{"n_layer": 11, "optimizer": "muon_hyperball", "lr": 0.00667, "weight_decay": 0.0, "lr_head": 0.00583}
Each number is 128 + 32 x the weight over its row's rms, rounded and kept within 0 to 255. Layers, rows and columns count from 0. Numbers have three digits each. The size before them is the row's rms in percent of the matrix's.

# layer 4 MLP gate, 320x128, rms 0.0715, rows 248-284, columns 0-127
096:133165141126132169139177127153166179157155103110128081106090071160156089113130117094087088113145139127098160159097124125127099143103116106073214116080108155128062099163151156120120072151069094157117115139124094061165134144100140095087112056139173089110128178113148126090123135194093150101183073151142106175119127171147156115193163180167092112165099114139128127145104132137177116122180
111:056110085119146177143099137103084123171175170142146108138157164159163131083100124174121149080147142143127132066144052191104140131098111081102107157129192081149119155152155102102108090111159083063163110144145143119103131120149128130133069113123185097124163168135112147103129149111115089166105093094106084137130129173135116145095072172053166095078086155126086094104141093119066134143082
101:120132090145140162159131129166126168096090163154104109099069159124170160152184158183119143188131083171061109174078088113186084205156079141154036184143164077147199152123141144161131094114124159141109156118095163127174138112087176143135102119118126121163138088151085152115122112091163112150129080119101179165108113108154146153161174119136119117135152135135158191127143132115159113143163
072:118104137113095091150092101207198134136113108157168051118156135154116139067173093134123133143160145163171143074085133105093139126145112115092129104133107141150061116088099099152145144195142089155153117091151080102099129136122156099136150121139085168099118132180130093119116113112158147137090055143080145071120162127125240084086136124137057143120143137171102105109103074152161132126102
090:188104162124126131149134143143141144076157166141110110091116166127161101181121121112157106068063122151120080143085141110098116148073170113116149108119152111118146110107114129145150151138076095138147198143140113216193122107120082116086157122075155035136118153150090153097087139100129141135154103157091095123090147146172140087138194086152131113118148069161171136153168172099212132141166
091:118122150120100141144144109154060108151145114067097156130136133098187183160134142114082110130148127150154098165111145109161135142075066131135123080064041128203122133139102121151116090144145062129158172101138101122129133089159143183141138146133115094150029125122099136072136132173136109130092086159184114127098136144062090130097129066183156080149163119128144110099158098150182107145096
100:136078164095149052157122112156105146141068136118092079095159155080115122092119097126110159062120115095129152137045134121128145190101130115163131122144076089101144075150123089128155177138080115123143160122174113140101135110129092067123108138113104085136130108147119145123123148152124153160120158133147205192132151102120163167156145138192070158102066116063052067130104098117124077102125
099:122118128130066134097166159104140122105044124100128089094138170123152150166135148091126120097153115106139116110124129121139107079173144040049159119111143184164151103128096141128116135089150120110130091201128091093214146074167111119127156119125118136158102154133097116108132176140153126055123167096131112106101162090127115141163082119122202161111166090150091096137065133205184124098133
106:107151113073187187120116099102132092119092056147099131154146152155174151142153128128216105125139062199154084096109167125139085131191116103153158157168065137098173146154177131164139126154137172139135124174106152115158124154138089097154141122161158134156129121106139041095165175106113172142128079086134166103085130153140128201161124118131195151123148140134186112138138153152147114093129
105:152185113097141113101116143110100160100134077169112192181126105137155088166103053203141136094122157120089142119142080139078113144144113095188155158103163131133112147071120089176187137142076131119111137157140124151117145104213125104108075113111105131137169097183109095125121128127089125124106148106162156053174151163133047163114108110152149102118119170105115069078094134079159142158115
094:209090107148133162120161162161066162171164138129128122193123140102191121131192109143110115097165140097081147126123165138122088191158111142179119129153143197101142114128105138134179068119082103112112149120134141129120154089141143191094099144096155157153080148131107092117122061102127113120149049104157161100180127095119161107142123101094108156154047136070143171130127130077118085084114
102:143130094225094137129056130111083167113112154091139195122154125085093155139160115139118108149102101149209098094098171129128147144130151116108121140175141142172144050146105086123146181194114148121129172102143172117135144116142112132121168132106103146152124111180070165138128152101128149077104071103097107130096144081097082058067147174161113133118155120170082077134109128169093097117157
092:093150052107093176098075089172171189136133148169137136133106079169174133106137156161134084124083100125104114167118105097136098125136110116101103160122114142201110162207111140158128130131091098122088076156105119147210148099098171198153075179099151121105169117134110112156153119153134105100200150137109190145150147096098155115117136127161170128162141152159090174153134103097144062120124
090:109144163196158140174127124102140122085098201115100099095097144159122127089088076068119088131136089083134101142058130142142169088146110163152152147139165126196104131139120179149146090129099091098129133135121140102087075107144116128111190120132133127066144183104121147134125175132107157100125118120098089110172113155144125098124146118145137101124173103042147214134104101190187139051156
100:157123098102156183143102103117122147103160141206139083141132179113119169168069152097166152083130129095088141093196135136076104143102121095171081122167124104098193127126139160143123125156135129139125106143102072069152151115145183046171140114171133167109137116072172084160121159162140123158150122066105153185147119143074130095157165167086106110084147090104140151116157177154093159134171
101:155120126117173110103107160175154094199112131119175192124130184211098134146112150104154092093163133109140136060118123100147142191132113084172179144146104171094124090112135116164112138136141089115164113149122142172095051119088082114068115078085080123109150154160089088142119147154121099144167167100134192131169182138110136122134158155136108205123124120138179075117075130096120159152133
106:106089156204079112118135094114153129177100158160125135131152161140188084084128097114066148044099117161128151058090148170120125054080158134082132156063104135141138125092091116117155146149123183063147093143126193130096107144126081220137117145134167085161108096125110160104174124158122096124126105114134115163118120143164129053136173166159109113110128137119136115145136143149142151141072
102:110091130142114145053189150154113148125150088118111146082105115161105108130099090084117136184104165117078102173119135141152117204165104141171163143091117104113113156191179175139076134088179086171122136103090152113069108116083142072113149144120142126176118113132149118096149119175087136157076147129133127149144183087092170136151135124181193120098145121073137178165085099076149086088137
063:173127169104128093193133121121122136158115097161123181130117163112120096164114097146095118129150133162135113145156049112179104113143182127133176201112139098111157167107103178104114118144131139139084107113122087195057159143124128131167164101130169135101158096100182153114180098092025165114091118109167086080057172133108086076103079120126145116150088099142138129094146191131128126130123
105:128101083176128102090085066121133176206128109147121135110111175198106100185173118093128107102148130146094154180126066153132106114093185101162102116092145147115195178138125078177119117146116207138117110185107103096164133121110109089154073108160174109114171145110121118112054111108131114139173124159134106124093112107123156131177178171118130076146161090134138072130120136117167176160143
097:107149144110137064145161097101122133127074174106131071099117158128203134078108135157155093068136145136144152143153080113151129102139169070191139102101101112130177096153110076133173132190142096082179120075131083130117167093034154109077163125150086137123154126150131108067139141153136167076105108143123145152151097129156100160068106124187081100142130144119122102074139132153126076104160
094:192098129081128142100157131068134125040093128146129160095150147107161194128142111151182124127114106078125137171167078137120106096087151068103133132130151137152138176161166108119118100146123127099136173161128114146085126111103120151133157220109137041133074137182104087089135126151096105137133159080191075090128139131131122148041109119122154146099110133087138186163161165154141098111156
089:134148076090056124088133135109113075103146128133156123125198098107145129099105155109188148132165091138127041110137058169113081075127181056081127159115153140130132169124106136173139142126195168099087094109142111102125125128097147107151160116159070100132107077129222071139107081125119131150096158117094136146163080119149130151139092107148113130143098119068157145133108074147149146091159
080:157096130079104165129149069126150160084168122123138130151108112090152148089075167102164108112125093095076148149100118138094096072182103097127144156149150136161156105170137112075121088141127134135183121145146139118142158153127094071042133192093108130126170150147053174182124108124110174110093142108118147124091150137087129112132116058124151124052202154142185098196104159139121158145145
087:134088119170118100097145187149085189192128078149160136076143079110117184150133168077107105088128154101108146174055134063129162141113111134148134095163114085123114133172177100090131164140141154104140176130107102134116141117150116159069118131103085149149070097167107106096155105117127138137138093192200119105123115183180116200087137105150077138185168169136111168124106109095147144150122
066:109126164156161165147123143121094154161128103125111047159147143143117116115127159157121138124162095153175078169057169109160156095147112137104051153165093067111178134143135126131171141166109161080114120120129153134105122153153075107114117103214175147123144172116153149150131134111192145138077158123144101116119110052086068160083112123101131123114143173131115190153063140136173172177069
052:129136117189130059114173127147151113151117118140150106120101153131140155094134110091119100128127132079138207139133085126143109125098136069072109141043163128149126123101147107133070096135095150109111192176095138159115118149146079148076158116058145089159069181154121132170147099109121080178116134142176115101168082076084094131088119085075129154080116200116126129151077074128144105152111
095:102177096179161136044072147137090138141103170146133143081088084115147146111071150096167112186146108068127083167144134114137109099171120084100156145112138140071104176091123163153073160164137127140120105110100119149176093128075150147162163157143106124219176138127096108156122171093156121121123088162134131147138091090113080179167147123143146173125118173128150171138135073078126156187121
113:146148125155080120106135140165187161132132051116156121125130166145135081112172118193102104139084093157136070118118047205160101117138128122120171065090124082083157134095169127120166120145127131140122117164143160161144105112094168107104127142068144115112123068085078185047121060150104146123107179165105123154199103165093105147117176118134138143123124110075120097158142137126084150130137
100:135151134099133152130141122120078142105110149104119114137156157086183117099077091183128133167054129119070145205085105099127130105100179115130107109137178131125083103142166122090127126137083167100145083123148145129134094101204154176123111095103111201129159155106137226158116076130100155140195137137147106165111183131125130097129064090079153127077098108147112122112074119127099095175166
088:169156179124090070123138102142135174109098142187097121189061102131093124159145119135158114093141103117131131126070129097143127169133085149140177202128129093146108068087139158140098115097141098129142087112179138069060126089094115155124106096149146132138144120120128138133158157137142168116055144097133105145119187137056107163110095105086196137103086123095122151101199173090057118148100
112:183098178111128161132112152148146156172144177139131068128078109156189116081129134117158096134152143140063137091100058162131192113096105108152110074177176159158145117089092130113103140106189120119127084140162095109077116143195183122118143094150131116137149110091102117161118120115159110118167138166104167103109183178097185130161062130097088131152109115142139153135139082166141071150199
099:122125174091131145111155168178099094161087098089109138194153142085089148138069081094113198166131146147112117154096134110149149110142097183109098091121130094136126089089096167134115121127124146175118110201108079151103175120128088169137118080090110153153193092174101052161116162152118135039081121128138092098132090137100085158102111147137102120109132185154178110103131130115116101194146
097:136215092094166126072137136135107096123109115126117128130143070078160152106146147103110126172122120143086177118101120103181075079103097173157096116104169104130139177103141155152106163210114137136196164083136053101130125129138115126169179081095133120145074176154156133145143109083127055190165171165080087136175121130173131133078146116104106139152119114132125129141163159182164133140144
114:096197118165150102133079126162125109203090074123108137067116118133124122077099116137105088176114172146114093104173174158113167093174174115166121121179101149084119141154098181095196137194100156130164117101122143197135154145160168138156167161164156195129150101129156127165145097161122151150134123143106146129158114160131125091139158087135103089197074177169178102137175105122108105132124
094:181090089078148162146147151136145116125135075179167148125193085152120134163117103099119192153084139101017148090116152085132090113091070130146121108069167133059104117122172118136102131158139145178126150142138133147096109102190176099111130119125172165120127148143084166157125098127183141146112197130143129196155123133138120130134109127149079181107139068155159170161111122148139179169130
110:117120156140164130087116180081166148101073123177098091161115083158112150111135108116110121131142128175115128067115178177160108130122157180081143077124139130100097130122145142079148163055067114097132121122084141114124153104098150118116101132131136070121089109147131110127121139112107129145072110110155176069113167152177014165069145164172174125124131150075125089168076095112124163066143
# layer 4 MLP up, 320x128, rms 0.0718, rows 248-283, columns 0-127
093:157176186164126202129169145118167144158143073123121136114121057132143118116108126114100080119112100121139114077150139102193161125131117115088145069183165046121124107121099151185160129141091098106149122132157142110105112146132153096151144132074203104156098121138148151124127188068126067138090104110160095177107071080163045146116099105122148057132123127129179148100124114164128093131115
123:106179165069106071140110116093194106110104143152167173147160130207174133171124219124122133152208115112101119174132105129106163137153161118118095104139081192100170151113106121118179129133164116122203114087091104135178166133141153129117123142167121106121133109161210089130147104128181134114095138124152093161169115154156124165105113112117096128102131145096145117111154129120190117218139
108:109117162128184076079187136122081136165075144154173087121161084164113074082105146110171094041098126144121151095104122139168102095086179122139157132086128148104077136120104127133102049120124091084110092150154185164079151127160089114110099109108069129142152134109150179171195119150165123149077145140135168120105139138146101166098086146142127060100132128114100083126117098142103090083140
071:162078142100153133111123143139128119133126115158128146060130144065100139087152109102082132124172153120145156126111133110134141146100085083113122152149147172081077151137173091161135117079155132156158104063097096085060127121129096137088067090104128100217114147050126106158162145145114112158132242119068117102113146133085162183091122134164140133091131142175096137076092131156121112101090
099:060171087064098102116124106147176149156122137125093146144042105112107129122128136148086130126126098154134172100107151108137102090138102120094147127057155182089127229132121090128125120109155068077135154114191065078138145099123149112081091088136127188106085133105182141114110139138146151182123152128083087214167162150143096156083122116121141118112144160123088116145113096123169142099153
104:122141139081101118150094194135114050119111083099120130073132113087170106150171147142127084140170169135201171166167134083106080135137007125116149107092085145133137115101129166093130091084130060114143136112120115169128098106150181089106171141082164101100101176196140137091144131150143122089145141147169110104077119139143113182086107074125131126150147117142107071107146126150139117133089
098:119115115090133130164141138116087173121164132122167145151101093201146149147143101160148121169101133061140090191106096114181145099161050106171069106096165146078109179132130108178079100183143130131113163120135158134189122162147114193097125144108194162122125219159077133123111113133169127175098097192098106136147122137159120156091159161133151133114141157124112161135108181138121186158101
096:140153093159159152148158161197098121163162103195112129135118125153090138148124117111092118140090156210113098138115186115130113161084084142112163116158162162088051117168112116090143116100143138143147157151131141155109090137157166148115062155148081126115137163145106038076074158120130144206117121092109135169136121123189092182141116136116136150113041160159163164098149090112087151147147
092:120154115115093095189139151156133168150121152139140179094142138137157117147112076133095192134059136083096105174161117142146151144067102124142169161095108080140078125150128113058153143143060135172147115126154091147126110079140176186115122078135131090084111150158178144136099110172082122207124162125099148168138165132146092080133135167113103039103071096110127124129126100102104116119198
107:134096160124104127089082131132122106124122166123179111137125201136034154141123154118128122158187160060193093171136099109116087150093122134106093121109086094124038129135095146113149087180175144158119119152157090121084079113137072094120114157095129076113172108098112154167156179147177105120186111132123133136100140113074119137121159132102121129092105123147159155160169145166212103070128
080:085140155165023126183153137103136134126128111106117152150158176162086095083154182146123094148153140079144138119143088131075146071121135109058147170127143113128182139150156117098115101124143153138095098129055102139147168126109114116093204089141204115125126137135148119153094085197114129129118159084119140143133101154168111126104187114188058145147097085124082055156147130145106148147117
101:138123105105172162154157169123154191111116076175098134151103115178123110082135124112127086121184136179056158152097119166180098143099152148145136086114156107075104206090166166213134098143134143092149078100162117084127134175150150094132109103116106137135138157133157119121143124162106070171150145165154113181146130136107122159190187085081154115149120162097139143151163111116185191096153
102:060097100095072175094145076116190152163157157072149136087104078131171146078149151172155102086098076096114149115118100120097156119112157120144131145154130179141142131150131093169097123127104050194135072175156096117164183166122119148111138162120161132156112140155126177161149157130075115076132170210099152059124101123090170145135097107127147135106122133133102126125142106109121154098056
079:124151083099110158080126110159102093165131070138150129159139148156087176107131134145141123125064225141144147123169117098138124164131157120107136120131168145038116108111181121122116149083191144167098088163138188119155135128124147167108045103121128180138161105155163140109124085122132059134088167080139111163077122123122142102123116100081133139104063119179163064100138149111083106172084
097:057153124142126123121140116096116133064142114137112130151085145127144174152194091111140122161113100121057082147130162190165074172194130099112167134172138071085058145124105133094140091126100063170163078104113126065139126041112166138168089128076172140103127115105161144163119162174157145060122155135164132096100140114132132140102127123105148155125109131145132167110130107078183117124176
108:122129166171063092153160131130145158126115128088112065060095138155170129127125190134120067073137110091107136164084141136160160114127105070136149129131125130085145091132153159103144176139154090172104105183138111195091114162084072140098063109092095126058149163086111169160155155138173072113155144118180119106121127065121151171097110129151096165130172127125128102114093095075188120131138
100:086199141200121085122156186134129117117104106158163168099114099191075115130095121190045131114187179115163105153080123101124154127118131124136144105124114122141168184136058078102185111069111181135130195139150127170096160168090157119104111127135108142131159122146109081072126140132135115082158112173154063086089078146089113128144111112144158087122141097115080113167152118133139130132120
104:163153075175139178092084103109175122168156131164165150119118131130192167147145136146129165159157127134149145111111083151077105137072137122110071137163121159102151096128044119145135161122121098139118161159117085118172181055124115168099100106036195116131131112139120174140085145132070113081175099134060082109121119167148151124150136160111100147119137158139154099089131216123115113165141
055:105151118149116142107156096114139110093102174061125099130126100096114109066108168077164154135181126141119157063070185124108120144058105125124124065111118149144128136136128078112101113122147153169204201142133156098151094126117127085136111117153074147132069140127097083124090151121157148069120171155038170168171069087151143158148146160090102134103124141129104132136119098118189167164165
097:108110190163120137111113121165149108167151150120109095163136084091147116169143165120171082157082158121156124082159168156099103161108139117150119147190093103175115141117143113105076126145138089225154118117145068110162094130196178124188170126121121121145075123146159139136110149062106165165148150185103115118158183172117163162117122114070121167118142062097176187111142121168109121077119
105:125070111152186137137068064187128180130187116034131149134134139121141165104125110144098121117159147124114132052191141095067135141104121176117131137138099097068158122123170161115093129180099200188129129119133100140185119167077141080112168100120111083127128110168142113191111112094105123131114103145159137142115050151125192128142128110133131177162125092109116120082112153132145167105155
094:074149081132129103105119165158076162160171163103140159111117103127128124192105164162149159130085165184129138074137183095133115131128117152121115144116137121086148084115046172117131152139088110178144128090108130163118120177132170169144142115142085202117113133075161112171149071125158133107078078142155145104119158145151152067146157182193148101164143074182119107118107150141123165177201
086:147161128140153129166112126144143169109104129142173089121093123159104055153099139098108066131098135126138187109075162089136086204101108136168130098051105150143168059151095094170103110136121094159119140143107168128143096140115119152129112089108108104131110149091106128117108206163146196112182091193113155142098128135069157066131182137103145169068161138146146114117113176144105195131098
083:167124088181139174136159136131135132154088057115108128081075108132102147096102107217137140128121084140123133163132116165141123128135121111144190184125164091184152138217153117079102063073147134139160147125130139099130163136133100137112098182118119142101206130144092174132135131162146183183090117146096097109164131116123132103161094125094191121071171132092161134067114149152143186104155
089:132145169223140100141163130142130080120103145094101103189127122157141103156058141104193150124101102179102087083073123111182112139120160119140091086132042121143160137121119187144149136099147153133133130103151165151154076153126132108093132157144131160121110091165119116138152128122182127149038162065087062114138146133070156097113137153162187124086145147126148124154189108132135087180126
071:110139181080162129095141193116145073070131109118162144112164107131119153136194155166148133134110131136142090089137121161044115106173133103110119129121111119153156129101216111134183145074134137095126103120056101080189126092131151125107126111112181072161099093090125139197103118044132116130180174082141147109145121158125137178089093144121115087162145168117157130148125121103106165183168
049:103102141203193152130139119146126041101143157121139134114137148126190151131139097091103110117115119081176194129127135083131046108112108095129185088110130155153107093103106156147113166118130160139136149161095087116110095103126141131101162123095127107154120100104118118155116097157064125188138143100183094122182097124144149073137145100086056194134117051079148147102108166082179089129154
101:176144086121083172074080098093147137128113122170140146109128095125171082163096146114111075116132122096101088194127138166123064189156109065107081179097062152051169171153086084142110157113141121090132125117082147136116161111152141123100125146169090119179218097170114112123112111098127151089108106130143172128163137108163132159111151116110124142092129173135142140175167085106073137164166
109:119153095158100111139132110185060142123143128060090106086135118136119134150131152130135166134131091142097119096110184079150120164171073148118118125142122171155075131194085148165103101103153088150132171063162133160116105157124158139053092131180126112175113134159126067189118135171197127208100110150140129126085176069129135127173130104129179128101093135190139175098133125162115096119156
101:092096116167148153155151147127117143125114073106117156202160118068156152145103105135087174145151083116165135160138150090156169143164186161131122149132137131128182111112113160082122114104091109159202132157158087035100089106180141162101124152152128103098129127131175113126121096142097079184096158107168120150081137112129044119083093161160125147090119181141139119053092091077140107118095
093:122064058079111141129088112179137114104146109158128111102164148180073109176122114097170178078128104107162139096119105084126136100106127161100116137136127154120139131102130175092095132126120123097183097137145124130174137093158155142145146211092156152094116083123118125135140118171189181110118174123173081192087074091164116083089196106150088085131125079136130140151189120063163145123095
107:156134152127139111135070184158118191138090182134187106133085112165167075126163121134172117128171152197024131096147086133134175129106097098159102124201118124125156111118082133141127149102198155167112072128148110087084143139154143143086113101138116162085166102092108115192144131142154124120136122128173176129100171173116162178179087124084103115134142101141140143105120121155142093170184
098:155094122133094153149121108064209145122131162102114175050138085133195146186186132100164107084156140105057163134118107135101133134117181073131124122123110155122115121146160138104176138127114163165143128138133120116128180115139137157120118146127147171088186191136105145157133186131136159133133075192130174134125125185149097148150165090157088144121120111135089163137158166174094210101059
100:086147107156151106112066113166122134133125094140152140100122123103112224111131097138094103173135174151100122099122141116190094132136165140182171146133137099107116058114112179114164161147146076186098184101128142134142083042172133118047172135128116172102094064065107115101166075094113078145098118113119085105131171176118097128090108096121140104089124139134092094149162149164128140125147
102:116102087050157153172147079152132167134172149155120065120136168143128109133179105109086161118101089087158129128128093161131082178100053170087166124113105098121143119138158147164089103166179095068134139140147121112150099143130123107131127090114080126098079114081137140096092114107161075153120180047124089184113165069148147113156142135150142178133103161095109220109089119122154123135145
090:119136109134117168148156214114131149027102166164231156176239126188136119160160122122116162195119118081087091123138178122165134130102162109130131166086138153125149092137155101121105093148155121126116148139170173144116164098187127079104106117127142147153126098150114161141114140128140125139143123080146130134123186179133165137120106113098127181113120117109141200155169143101119162102169
# layer 4 MLP down (transposed), 320x128, rms 0.0719, rows 248-283, columns 0-127
098:151079081122118097101118115134066147080128095100145107134168177100148113133090120193120158165121092086131133157128110136124135140193170093152158142064106232100161107181107106086127088114129152119096106099149099126138176108150092106106114114139128198094119133160076145162129078120091139144132124159141148108125177201116213126127098129162168168121181148131080097158196143118121087148137
114:123147151158134177151121129144158115136108121172175121126085155124038183173130076142123157077161131192115054123118098126160125131143055141162107172129146131105126125126148093122099124140130134129071106200156169074112070180160128119125175141136175121089141125070090170087149121093155104153117173154158128133103151133138176144183160131145133103069136192176085061141164133148105125116158
102:125102089123097090179114146135157123105129130163150131111097180122155153128149104100099150155154147131078145102085140071149130176138062128143088141167128069133160111194198106144141134156134186166181200117081086137148112114073153143107133104116161166140100131167070088079098153121072139101139102118087106160143105141149130129180202097095108163160125140139142213079128151086168161139112
081:094146149133048115136089162112108126154200165088139126120115087109130097125124178148169150146107114124123119156073200139095159122187130170157115097086102145189209099151126159108133151107060109137100156186121167105112109169113112112143115113067107155122175154147117159117146138103140076110143063192112131125045097105112100137141137160170173080141131156164112128132174129158104074157100
089:201120193162182162111157123102085112143118115130142088092148123153164113160154133103217070125127134169112126135169111169111151196129194134141097137152116053172141082142095167125143122155129160151104143109076176179110147139146105171109140128119121102128208088145079115148146096127105139104120143137160137060155078155096190053159086116108128134124119066084128112103148153111133119148123
101:131159088104153127094156116093138155107150210132177103161145097189109130106089113118115225098149139134081150075076113177136146113137184153155128144200135093080112169155112133181089172105116181181134113138140109129179123143123117121144127096178125160134179084075124144143154117105154098163119110136108103136169115140134164076182150187118130166107089147168120175096089088131076157129163
103:167129128114119104119112121143115102128095108127099135109147179012083085153139183100136072156105113120144146106135165112111129150103154150099110163154064115148133122180124128138153192099080082069198166162123125104062122090127128130125096132125105108116084117133207126134118082165077133122117147130165153130111128102131099141125155136090035146148117064077213129083149094144149125125145
099:091076156118127128084086134123195102084070166064111103118149141115160120157130115119169123092166093073150175102136116102147123049188140142090103097094143164158172145072131130178129160118130108117105084117109102127181179100126046092136160106114119165126092128130122163157114136144123076048085136132144106113132132109071115142136094128095151115133164074096073059130113168134183154121138
098:109156169114175181135118110120138079128081083120130072142159124156138104128155134138168078075170107208158185074119154143166122120188142110154175084183127170131173140163147140172118129155179193127127152111087122094147136156124092063136160154146153127125112088122116084109140132083169156118138111106136119096085082166091161219171152123123205157167105120146113093109153133157128127103101
110:169129162139192104155181135142110151088142137184070133160149082176216129146132123153146103146057096145104159074131148083141149115162125108114139103171185104092141121104168153144143119143115134149138056118146113121141144173125121148121130064157119129120088126132103119106068078141063181125152190133130193077161133140114118100117117141153163121111134161129139126111121174168156214204156
085:208073124155167144075114138159139111134161112110115157168104097064152114161202129105130142124141117124097115102116172135133124176145135146165101170155131177092115070129075159131132097106083113119122152129160156131145121119148197155055079159087131190139081096136141143083123070106151133127153084136165135118132159070107190101138086119131134159112121139090164228129135153103143117055115
100:168148135151158139143075062136157110136149169112167159141189136055101155166134144153122134161064107133184058126115138102111150101134131081133120132194146151176111046135074092091153190093138142175125141163145142120131107076102073137104153169175099140118133123126079155149118111086164148108098089123113123092107120089112126079101095169122122109060097078153143095109091150138082070137109
099:169135136168191074137114197187084107078148094180142129160145192147093110173094090097097140173146165138159159118141103105135110193113132141104160082106141088124113151070100141100169147098159195087154129086134178152114071125170135114132132061144130153157133154091154117116160115117125144167087071114127066142093142116186048092146116138102121150177123123134142100121107166145122117164153
089:126112189113107105140161129107150185104097154162113122105128103128099122104140096119120112145090124108165157127130100071120179127117133174116127081179121068147089087137138171093157114159113137058215153136064121109065144176076170050162128161101121137141139119075131115107147157127141135141142136118068134072156148138139171082116092165110068108124196137129147182103126069181160176105120
100:186115166145171111151136144136063134152139152140087115113178078132103081095104197141213134132085170168147148116166083065108147117036092112139169091131121152159161135101152146104099159144117172105157137120103095160112079189081054144126150082130138153171143157129107130139096094125130151202163139083112127134129103148078125112116127128165118117128141125085087094120138130193099167126079
103:129138166087148127061077110131157147110155150148131211190155092088097108142169119045185192165115134142091121081164097172114053098114097117106131103124129079149149140107103112127108120116119135131198124104146200124119148097140133142149148081126165172123114144150124150102137101140152156133069093144088191179141110129106139121164126140101092095120033139137094149131118123141151144185184
103:173114143133058147176141112141088185092165131085133108140122110112175111089097132088148107177097061128092124150108174173161106130143150084184121144171123133136124119169211135124130187121131161121168165151110112186122105120112084134172221126145144144138066097116155144159120100171127043097149118125103196124068154108131166095089111133128112108166117116155076135105130077138112087137130
098:127131147145107126146182084121154133079145137057101150119133096091145107185092130145143104138125096116125166144148139108167182148174141145124165091092120128147116144127096200074105112114134166113102127120135169133148138190125142094139192126189070108180091073121081144081137163102196092173180105116176184122075118117143066133181079109125169055151137121112129104093141072156142125145102
064:124113169148109080174147139147117073142106139135147170171148169174113093181144039156125141142156140138154178113174102090144107144114120071135175172116038103086112145143077138142079121187144108169163114100148123142124161097107125137173126149155194107090152125092116165141158086124110150143133115154145180083148168200093108142102118157107200138097091124068118123087127142100132066108112
103:091130045121150140110167132117136097116107108153145102128123160112083133068121052119092163089158087132105161159097100126150122147150107120105128101038089118068144095186101156107184133129161162086140122109111162129129174157160096112087105165159097142138179148123091118110171153166141114101161086128101155118109020114201116115171129150188174119127115184138079089148128116165127120125135
103:135138100155112141180086120161096137074136203135105145149104084127115081132131128081187141111080135167192086144159137173113106127168141119141099123143144134158074080066188156152113146125140115156125105071145108114155107094161093138189137155151159180126093121102178137173179161134192156070168068150152210109097158134087188111118113158125111130123122104085119112123145155116125124192144
095:134093157137105093114123052117105077107082083124135117122147166071141084087119096110129117128125112078165136175112109168181160121125123108141177104145137165174147149154162105149140129087126096105112176134188104104149135172104130130121150177068168094106086096166097117078106170121094107142162143118129160124049127082104146179076108117097088155096176177118064186184116172088163127111092
095:146134165137109117106083078111103111112148149104133176151148076072184139165122093159107138091139147082129190145139185112158190084139149160100176168124135099089161110092143108146128081151074168126122144157113084154179077102137203163095115149102113102138152066149125174127113161138108077123161160076111129126107083178162103085158088158172132136128198144130138165180104137112109107190099
086:100140135082124084124113126100144119063114136129125131140162195170171110145143121075129155155139150155165115106152104053114150137130100127102052079119144158103118171018154115150176183192119149144043110118097148154119105101095111144158113091154089149153054086121154092129147097133101104077150123142164141138076133127105127152102168145160064132166131099159128167186141117129094135113094
090:159118156125119130156130092140134077140119143135141110100124096076146174123126164111142141151143131078124138121177161096085176142141106120139120166183164089123110137065148087062096179154139125103115147150150110182103203194120087133148147104116118074126144126121144130128153193133100120065153070187105176077116109091149121152123160093104105155111071130100114122176071126126176155027179
070:105099048120113104119147115116062186132159219112091142067075171121161146129069089156162114128167125128179151127145148135153123180107095142165129149116135105086100144157098144131081118189129117184124129144181125130113137162154104110142116151127076187111135126175072111080116173176193161163060079155142146157096129110099170101155133082153138152119141090174161128123149106132141122083142
052:166152158111116180090108130139133165142121108102160112153095122133110149166177168151096191079100149170128021111158093165140159175146102148113120094131070093098120161151108062121143165157176063104106124145112150097164156078166157146145120105170138111127105095092159150106144054127177122126120121160177136185167122103162121149124105068096104066098170138155131171102140116174113083151124
102:096072188104132090159170146136106107151155088123181138122148170144095130130159109143167161118119144156128224086164105119135188120097147165143131106179175148161120076178158152087172096111146107160144095130181131100126109093116131114139138091136137149102032114122137159100120125149126105136103166103121142122091159159094169094139109125140116083135143075146089128076041179188153141056111
120:127110065130112120178107134112177121135164138119154134149143154136137144165130124153103114143163108110158150130139078139117211127114147109161100104094133083093158066219153081164186113146056125151103142164191138167148102127172074128137130098113138138105177128088119187051090079171106142086121124123126108091150104200178186170109117116132149163080147159061146132137126138104145094139130
104:091187083078123109094079117139133116123128177106129109052099149203072074115156147113133106108163145137123081064147120163129101106126085107150106100154102127125126163128096091174151112131158131115084164108088151203141196134055102114152121111140145079132129119108065133106135140133112153087131108122076114082138144162107190207162138164134141081181141111098102111155147152184097107092129
090:105191124176137146140152153108099148146158147078127178144139070094121151069153127156058101171124131151090116106132099156155123099149135092135136113118120115089105162184097079145152086196148120148062198144134116166091111184103093108143107095153089094123127136134160109117137124086085103128148098167089144082163146169129107206185086104156146155092161187125129124126104117212154084152122
125:124096087067144130076095145053206121154137155151164092133088123174150138134082115160112166072125099109080062140147115109101176097129144180075111183173140140150086100149103117131169118108161142128109110107194070176115131157188135102147174149114160109155148111205118149115124081146160078124146155089180151142128141133082074180153107129125095110104085134134104147123096114126093121091147
102:090150130089103112075157105175117134155105092161173104164173148100039161137077123091073167100109154121118096174145146128123117130178083168147118098125111086138117142068107111125138132144128138116046091124104118164118133163083125125131108081107147120168163113153090097130129108092110097038108158080155125089157133117092110134047118122108144110140126172091150165154156112126166047141204
097:155098128137140101136106161144129142121103164158130155176113124105143136135135144104129181107106132169188172171086121124138119146110127100142063079135116160137085210104141088073066115117150127085162095116138082082134139176095141107210145131139120113098091167163121127151188102095129211116153137180137144117129165095171164064148122186126069160154130129128185134082102097172103186136084
106:152131137168144142116180153130100170206154146157144104146139148088158142140173164163175142127111167138125085161164098113127130105156166165174143128173155149102075187120117125127120140111120087142101094095113166181112143117128102145078110141145156158122139148202161150177170117142140178109100110090153174174107137155110169044084124119170129122203110058111169178157091118090085094068139
098:117130139091091075085069071112155079148140150133080115114033138071098094123170115125156072094173148157158096160095077154126145121123119126144161112116125097115123039121075078152116133121108068146128063141108102129122121142099064167130143170123101146149134107104131080112117188135060093091136133156120103097102114087134097134097098126107132103143102145187146090071124075124110098138082